Weights of a small transformer language model: width 640, value embeddings.
Each number is 50 + 12 x the weight over its row's rms, rounded and kept within 0 to 99. Layers, rows and columns count from 0. The size before them is the row's rms in percent of the matrix's.

# layer 5 MLP down (transposed), 3840x640, rms 0.00807, rows 3387-3407, columns 160-239
100:77 49 60 37 54 71 48 42 40 57 68 78 56 55 77 50 29 46 58 34 32 31 62 51 49 67 74 43 25 51 32 33 49 34 54 34 64 47 40 60 45 45 69 39 55 63 41 49 61 69 43 54 51 38 66 60 61 35 72 69 59 68 69 56 44 45 48 48 38 55 52 45 43 51 57 53 65 61 63 59
099:61 42 24 51 26 55 59 53 56 60 60 66 51 65 52 47 48 49 62 78 51 38 54 53 49 54 44 56 53 59 59 67 63 38 59 57 40 46 44 70 42 32 48 56 49 45 51 51 26 47 30 59 60 48 48 44 52 48 45 59 77 45 34 53 59 27 54 33 60 57 31 58 61 61 43 22 37 36 41 69
104:62 47 62 62 46 23 59 55 49 41 43 56 34 48 60 51 57 49 58 56 65 50 45 58 54 45 37 41 33 58 41 45 40 65 45 53 60 41 41 24 58 42 47 55 71 57 53 47 47 64 65 19 64 46 63 44 41 68 49 42 47 29 41 46 61 36 72 66 50 60 67 67 66 54 75 58 52 63 49 50
096:55 54 64 63 42 57 48 47 44 68 50 54 58 41 48 49 46 35 48 44 62 45 24 32 38 39 54 61 43 45 66 20 49 61 56 40 62 62 60 51 52 56 44 52 44 48 34 38 51 60 48 32 44 47 52 66 52 71 54 65 32 61 59 39 52 38 44 48 53 41 31 46 46 53 59 60 44 53 58 51
099:49 44 69 42 71 31 64 45 27 65 53 60 79 35 34 53 65 39 47 35 45 45 41 62 42 53 64 66 58 44 50 52 51 53 63 38 45 67 61 54 55 37 53 49 73 48 76 33 43 65 42 37 33 55 62 50 20 26 54 41 48 53 44 51 63 67 54 47 39 43 64 47 45 41 71 69 33 35 46 57
099:58 46 53 41 72 34 73 35 50 67 38 41 68 39 58 40 41 75 45 42 39 42 45 61 34 39 37 54 37 54 64 47 51 50 70 36 62 73 55 45 53 47 45 57 51 36 58 67 47 46 60 58 59 62 68 71 60 52 51 41 33 45 84 59 38 57 38 39 67 70 51 43 58 34 51 69 39 46 53 51
102:47 28 19 44 30 12 31 48 32 47 46 51 45 50 39 57 51 90 46 62 60 55 59 09 59 52 58 57 37 57 56 29 41 63 30 35 53 66 59 55 43 34 72 61 29 57 51 56 42 30 49 58 58 40 48 59 62 54 37 44 46 35 28 69 16 36 42 34 32 37 47 48 63 41 39 60 43 34 47 50
098:62 60 50 34 59 49 46 59 54 59 55 38 74 42 55 43 56 41 28 51 60 41 41 47 58 22 47 52 30 42 52 56 39 52 59 58 63 48 35 36 61 41 35 42 37 57 40 43 39 56 40 51 60 45 40 38 54 41 44 59 51 47 71 37 33 48 43 57 63 39 58 73 52 43 53 50 60 42 51 48
098:47 65 60 34 47 33 46 51 72 57 50 55 61 37 54 26 63 57 37 62 48 58 44 46 39 59 35 76 52 57 60 61 55 62 55 47 37 49 52 45 45 58 49 47 26 59 62 49 36 52 51 34 57 73 17 36 51 37 53 38 61 46 61 54 57 56 55 45 83 70 40 26 59 60 40 48 67 33 40 58
097:40 41 49 53 53 41 59 46 48 70 47 49 52 53 65 46 68 28 64 46 37 51 47 59 51 61 49 50 56 40 52 54 47 24 59 40 56 35 71 49 47 56 54 61 35 56 32 19 40 74 55 76 63 36 41 62 66 59 48 46 62 40 59 43 62 30 31 50 64 60 46 61 65 40 54 44 56 36 45 47
097:49 12 48 62 43 39 39 52 65 39 34 62 68 47 46 56 48 56 42 54 41 32 62 48 55 30 46 48 38 44 43 67 55 40 43 31 56 63 51 57 51 39 51 78 51 57 57 52 48 33 47 39 57 69 42 64 42 50 37 53 59 50 34 48 54 50 52 65 44 44 47 47 40 42 46 51 45 57 58 48
096:66 51 60 58 59 58 63 38 49 58 47 57 53 35 35 35 73 53 45 34 28 62 59 35 35 53 54 63 49 51 47 39 65 48 56 45 31 42 40 53 78 53 57 54 52 34 57 67 43 45 51 40 58 39 54 52 45 54 57 55 50 38 47 34 47 32 49 41 52 41 24 78 50 44 51 41 53 51 64 97
100:60 56 60 40 63 38 44 57 54 54 59 60 77 62 47 45 50 78 54 49 49 34 41 42 44 39 37 54 58 58 49 52 44 67 49 44 38 35 55 42 43 42 60 64 22 62 35 53 51 49 58 36 43 38 58 38 56 21 60 51 67 52 46 37 38 65 41 54 42 47 82 12 45 41 40 43 28 73 50 41
095:50 61 39 62 50 51 44 32 58 37 59 36 56 71 51 50 45 38 44 57 48 70 32 51 56 43 50 49 59 35 52 76 53 59 60 44 63 61 54 58 44 63 66 45 70 19 47 35 45 82 59 60 36 65 39 44 65 36 47 40 53 57 80 66 48 56 60 56 28 55 43 45 36 19 49 66 56 44 59 49
103:27 56 15 68 49 59 46 53 60 58 67 51 47 38 59 46 38 63 65 39 29 40 30 69 53 45 25 39 60 61 57 61 45 53 49 65 54 76 64 53 49 74 39 42 54 47 62 47 60 35 57 39 51 61 56 55 61 33 45 69 33 48 47 49 50 48 47 52 28 72 64 43 39 55 42 27 49 49 37 44
103:42 58 61 74 24 47 47 50 42 48 73 40 47 53 46 65 51 69 61 61 28 56 31 55 56 57 59 40 57 35 46 48 38 55 55 64 64 54 50 72 68 61 60 42 67 57 27 50 60 26 47 79 52 41 39 47 60 31 74 44 40 56 46 46 37 33 75 69 49 38 63 25 43 41 55 56 46 47 27 59
094:63 45 56 55 42 53 50 42 52 41 35 50 65 43 42 27 40 51 48 59 53 81 74 45 52 56 23 63 37 56 46 57 67 58 42 34 51 33 48 44 69 30 58 46 47 48 48 38 51 46 54 39 35 58 44 45 26 37 45 40 53 48 27 53 51 76 66 17 29 63 35 44 50 60 72 54 56 48 44 52
097:42 43 50 47 38 57 40 49 42 59 60 56 36 37 29 57 51 34 42 54 54 36 36 50 45 62 43 58 26 64 43 40 64 59 62 63 45 37 37 45 30 52 61 44 33 41 45 46 63 42 45 53 36 42 56 53 74 65 58 49 68 85 44 63 41 62 50 51 39 46 56 61 54 57 40 49 65 38 27 52
098:67 37 42 50 66 48 41 32 56 36 47 67 25 54 47 60 41 63 50 45 38 75 53 38 44 28 27 56 47 39 51 45 47 59 41 58 60 65 52 61 51 45 50 74 59 63 42 18 41 40 48 47 65 23 29 61 53 59 52 39 50 57 56 44 57 66 63 50 28 44 48 24 64 60 55 41 44 43 26 58
096:76 43 49 39 53 58 46 45 41 61 59 41 58 38 49 47 66 56 29 48 35 42 57 32 66 34 37 46 55 55 33 51 44 60 43 42 43 59 43 44 45 44 32 50 58 50 61 40 46 34 43 48 64 48 52 49 50 58 47 53 34 44 35 56 59 74 59 39 48 67 51 48 41 38 55 70 67 61 43 54
098:37 27 40 58 54 45 56 38 52 42 41 54 39 70 45 75 51 72 65 42 43 50 51 40 41 34 38 46 53 56 47 67 51 65 40 30 52 47 48 48 65 48 33 55 47 16 36 53 38 60 49 55 43 45 45 64 59 50 53 42 53 57 43 53 82 59 52 27 51 50 41 58 67 43 39 43 40 68 43 48
# layer 5 MLP up, 3840x640, rms 0.0165, rows 3388-3407, columns 160-239
104:33 48 56 67 78 57 43 45 41 43 69 40 42 60 57 33 46 52 58 42 46 54 63 38 53 52 65 64 71 66 39 56 40 56 60 48 48 48 37 44 37 64 80 27 43 48 47 70 57 50 46 38 52 62 47 59 40 56 34 56 36 48 38 58 47 35 57 46 69 26 65 41 22 63 58 41 46 44 28 40
096:27 62 39 58 56 46 53 83 50 51 52 58 26 56 35 55 42 54 26 57 25 49 60 67 56 48 38 58 66 50 40 77 48 60 34 52 55 59 34 31 52 55 44 49 51 52 44 33 52 44 50 44 32 52 47 35 33 50 53 46 73 66 65 42 65 52 48 45 30 62 48 59 55 29 59 50 62 46 49 39
096:70 58 44 34 46 56 42 55 42 42 53 49 57 59 40 52 24 55 58 47 39 39 44 44 58 45 58 62 44 52 68 51 43 39 60 53 53 56 25 39 44 39 23 35 68 66 54 51 37 56 58 59 58 63 60 43 39 25 44 53 43 30 49 48 44 64 48 51 30 37 37 46 65 42 41 61 55 55 62 57
097:38 61 13 59 39 54 57 48 39 62 42 58 58 46 52 80 62 49 43 66 69 56 41 66 58 41 49 45 59 50 51 69 72 38 50 46 70 51 60 57 55 38 43 60 49 57 74 40 68 42 42 26 46 77 41 45 33 38 40 63 58 57 67 35 43 48 30 46 31 52 37 67 30 53 47 55 44 45 47 65
101:38 61 56 46 51 49 33 35 58 61 60 43 40 47 51 47 42 54 43 36 41 59 44 55 56 48 32 43 34 43 87 44 32 42 69 42 37 45 62 28 72 29 41 54 58 43 35 48 47 34 56 61 47 49 49 48 68 64 23 27 54 50 51 26 47 59 43 46 81 68 39 63 49 50 49 55 66 66 54 46
101:47 34 52 53 71 63 54 42 52 69 45 52 39 45 40 62 44 39 40 44 64 51 46 46 38 74 52 39 41 38 40 51 62 44 55 47 54 57 49 37 44 48 46 61 61 61 45 63 45 56 44 42 25 63 35 27 47 50 58 58 57 45 49 60 72 47 33 67 49 51 67 45 47 45 59 57 57 52 36 54
104:48 42 38 44 49 60 43 28 56 33 43 56 56 40 53 43 36 53 68 52 69 50 60 33 51 49 58 46 62 44 48 46 47 61 33 60 34 61 44 36 44 56 43 42 39 27 50 52 48 55 69 62 46 49 45 46 38 43 45 50 53 44 30 45 51 46 42 27 45 25 45 34 59 49 54 46 52 24 52 51
104:58 42 58 48 36 46 29 39 40 54 49 53 73 42 43 57 53 64 39 57 28 64 39 38 71 36 49 43 60 57 56 56 61 47 62 70 45 49 54 71 50 39 53 55 38 50 58 52 45 64 49 33 54 39 48 79 64 52 37 53 43 48 50 53 39 31 49 44 41 46 53 44 62 58 15 64 67 60 55 59
103:48 29 62 50 31 57 66 54 36 46 47 58 44 61 22 49 71 54 53 75 36 40 50 33 58 50 43 29 50 58 41 59 69 47 41 47 40 56 47 39 49 65 66 38 32 49 46 47 44 42 51 50 26 55 35 29 48 71 73 33 60 62 38 55 36 20 53 35 61 20 44 63 29 54 45 61 57 53 64 59
099:64 56 80 33 58 62 54 52 32 42 68 52 42 27 60 56 60 36 38 39 31 57 60 45 66 38 60 58 43 39 54 42 55 34 41 31 64 68 46 32 74 55 34 58 58 40 42 41 44 26 42 65 49 52 47 64 57 59 56 64 36 41 60 52 35 75 63 44 42 41 31 69 38 40 31 55 40 67 50 41
101:66 59 70 35 59 44 40 54 42 42 73 41 72 24 42 29 47 27 45 48 66 50 37 59 47 54 61 56 41 56 41 40 56 60 36 47 58 63 59 50 52 67 48 66 70 47 49 67 40 59 33 59 42 49 55 68 41 59 57 31 71 61 51 63 44 46 52 64 47 47 48 55 83 45 52 55 42 46 55 50
104:51 41 63 74 51 72 28 47 44 65 32 60 62 61 44 67 56 66 32 44 65 55 42 57 66 44 46 50 38 61 42 59 30 63 60 59 42 53 42 60 24 23 36 46 52 34 48 53 63 24 27 47 46 38 48 65 68 45 55 54 62 54 61 60 30 81 58 60 49 62 57 54 46 35 40 71 39 55 46 43
091:44 48 50 47 57 58 43 65 59 53 37 32 21 42 54 46 41 66 57 63 37 54 43 42 51 55 40 52 57 36 39 66 65 52 56 62 43 36 30 34 61 73 43 36 48 58 42 30 70 71 64 59 41 54 41 42 42 38 57 54 40 50 63 67 57 73 26 51 54 50 60 34 48 68 63 43 20 57 51 45
093:52 54 48 28 39 42 35 57 61 47 35 41 62 56 64 62 45 63 31 49 78 51 63 35 61 50 58 50 55 58 41 75 36 55 65 59 40 28 47 29 42 42 55 40 50 21 58 21 24 42 43 63 29 46 56 43 43 63 58 62 31 49 52 66 54 39 53 40 44 46 33 73 41 51 38 46 33 67 46 51
099:41 27 50 55 47 47 65 58 63 68 51 40 56 60 54 49 31 23 62 29 50 72 70 45 63 41 51 43 43 51 43 39 49 75 55 61 30 49 68 55 50 55 46 56 40 45 63 59 64 80 66 38 57 35 43 72 55 54 54 46 52 42 53 66 39 46 44 49 47 48 52 48 52 51 56 57 36 54 30 61
088:59 67 52 42 61 54 71 58 53 80 50 59 48 46 45 43 81 52 44 51 45 45 52 38 63 57 58 63 31 78 41 50 63 47 72 43 31 69 42 30 46 47 51 45 61 56 50 67 55 32 62 42 38 59 65 51 90 56 59 47 59 77 57 62 54 58 50 71 43 53 47 64 38 38 47 28 65 49 47 36
107:43 44 48 61 33 49 58 43 44 55 69 40 47 41 70 62 56 60 47 68 60 52 43 56 58 60 50 47 44 62 52 74 49 59 43 54 40 64 48 45 52 73 65 39 42 57 54 48 56 64 63 55 37 52 41 48 51 72 49 52 44 63 53 66 38 35 43 67 44 73 72 53 49 58 66 45 69 57 37 26
102:56 52 62 77 64 63 63 54 53 57 52 32 49 55 46 36 39 35 46 51 48 44 47 37 44 80 40 34 65 37 56 43 45 55 56 70 55 36 64 34 33 53 32 54 42 71 60 46 80 33 08 21 73 39 60 49 41 41 61 62 40 63 55 34 37 50 50 44 41 49 32 79 62 50 57 46 57 43 60 41
099:38 58 66 34 36 51 21 46 55 57 35 40 35 55 45 57 47 33 67 54 62 43 42 16 33 54 53 40 39 44 45 59 53 53 52 58 56 43 75 57 47 67 61 62 39 32 51 53 51 27 53 56 46 33 62 65 67 33 23 33 38 54 66 33 57 46 56 49 58 45 28 42 41 54 29 38 35 58 59 47
099:45 17 47 52 62 43 51 43 58 49 70 56 48 41 57 53 54 32 53 64 33 60 44 48 52 61 48 43 47 50 45 61 50 52 45 39 86 51 74 43 53 54 42 38 31 55 47 43 38 53 66 70 52 43 49 29 55 66 34 50 33 37 66 49 49 46 49 47 78 65 48 48 60 52 56 64 34 34 51 32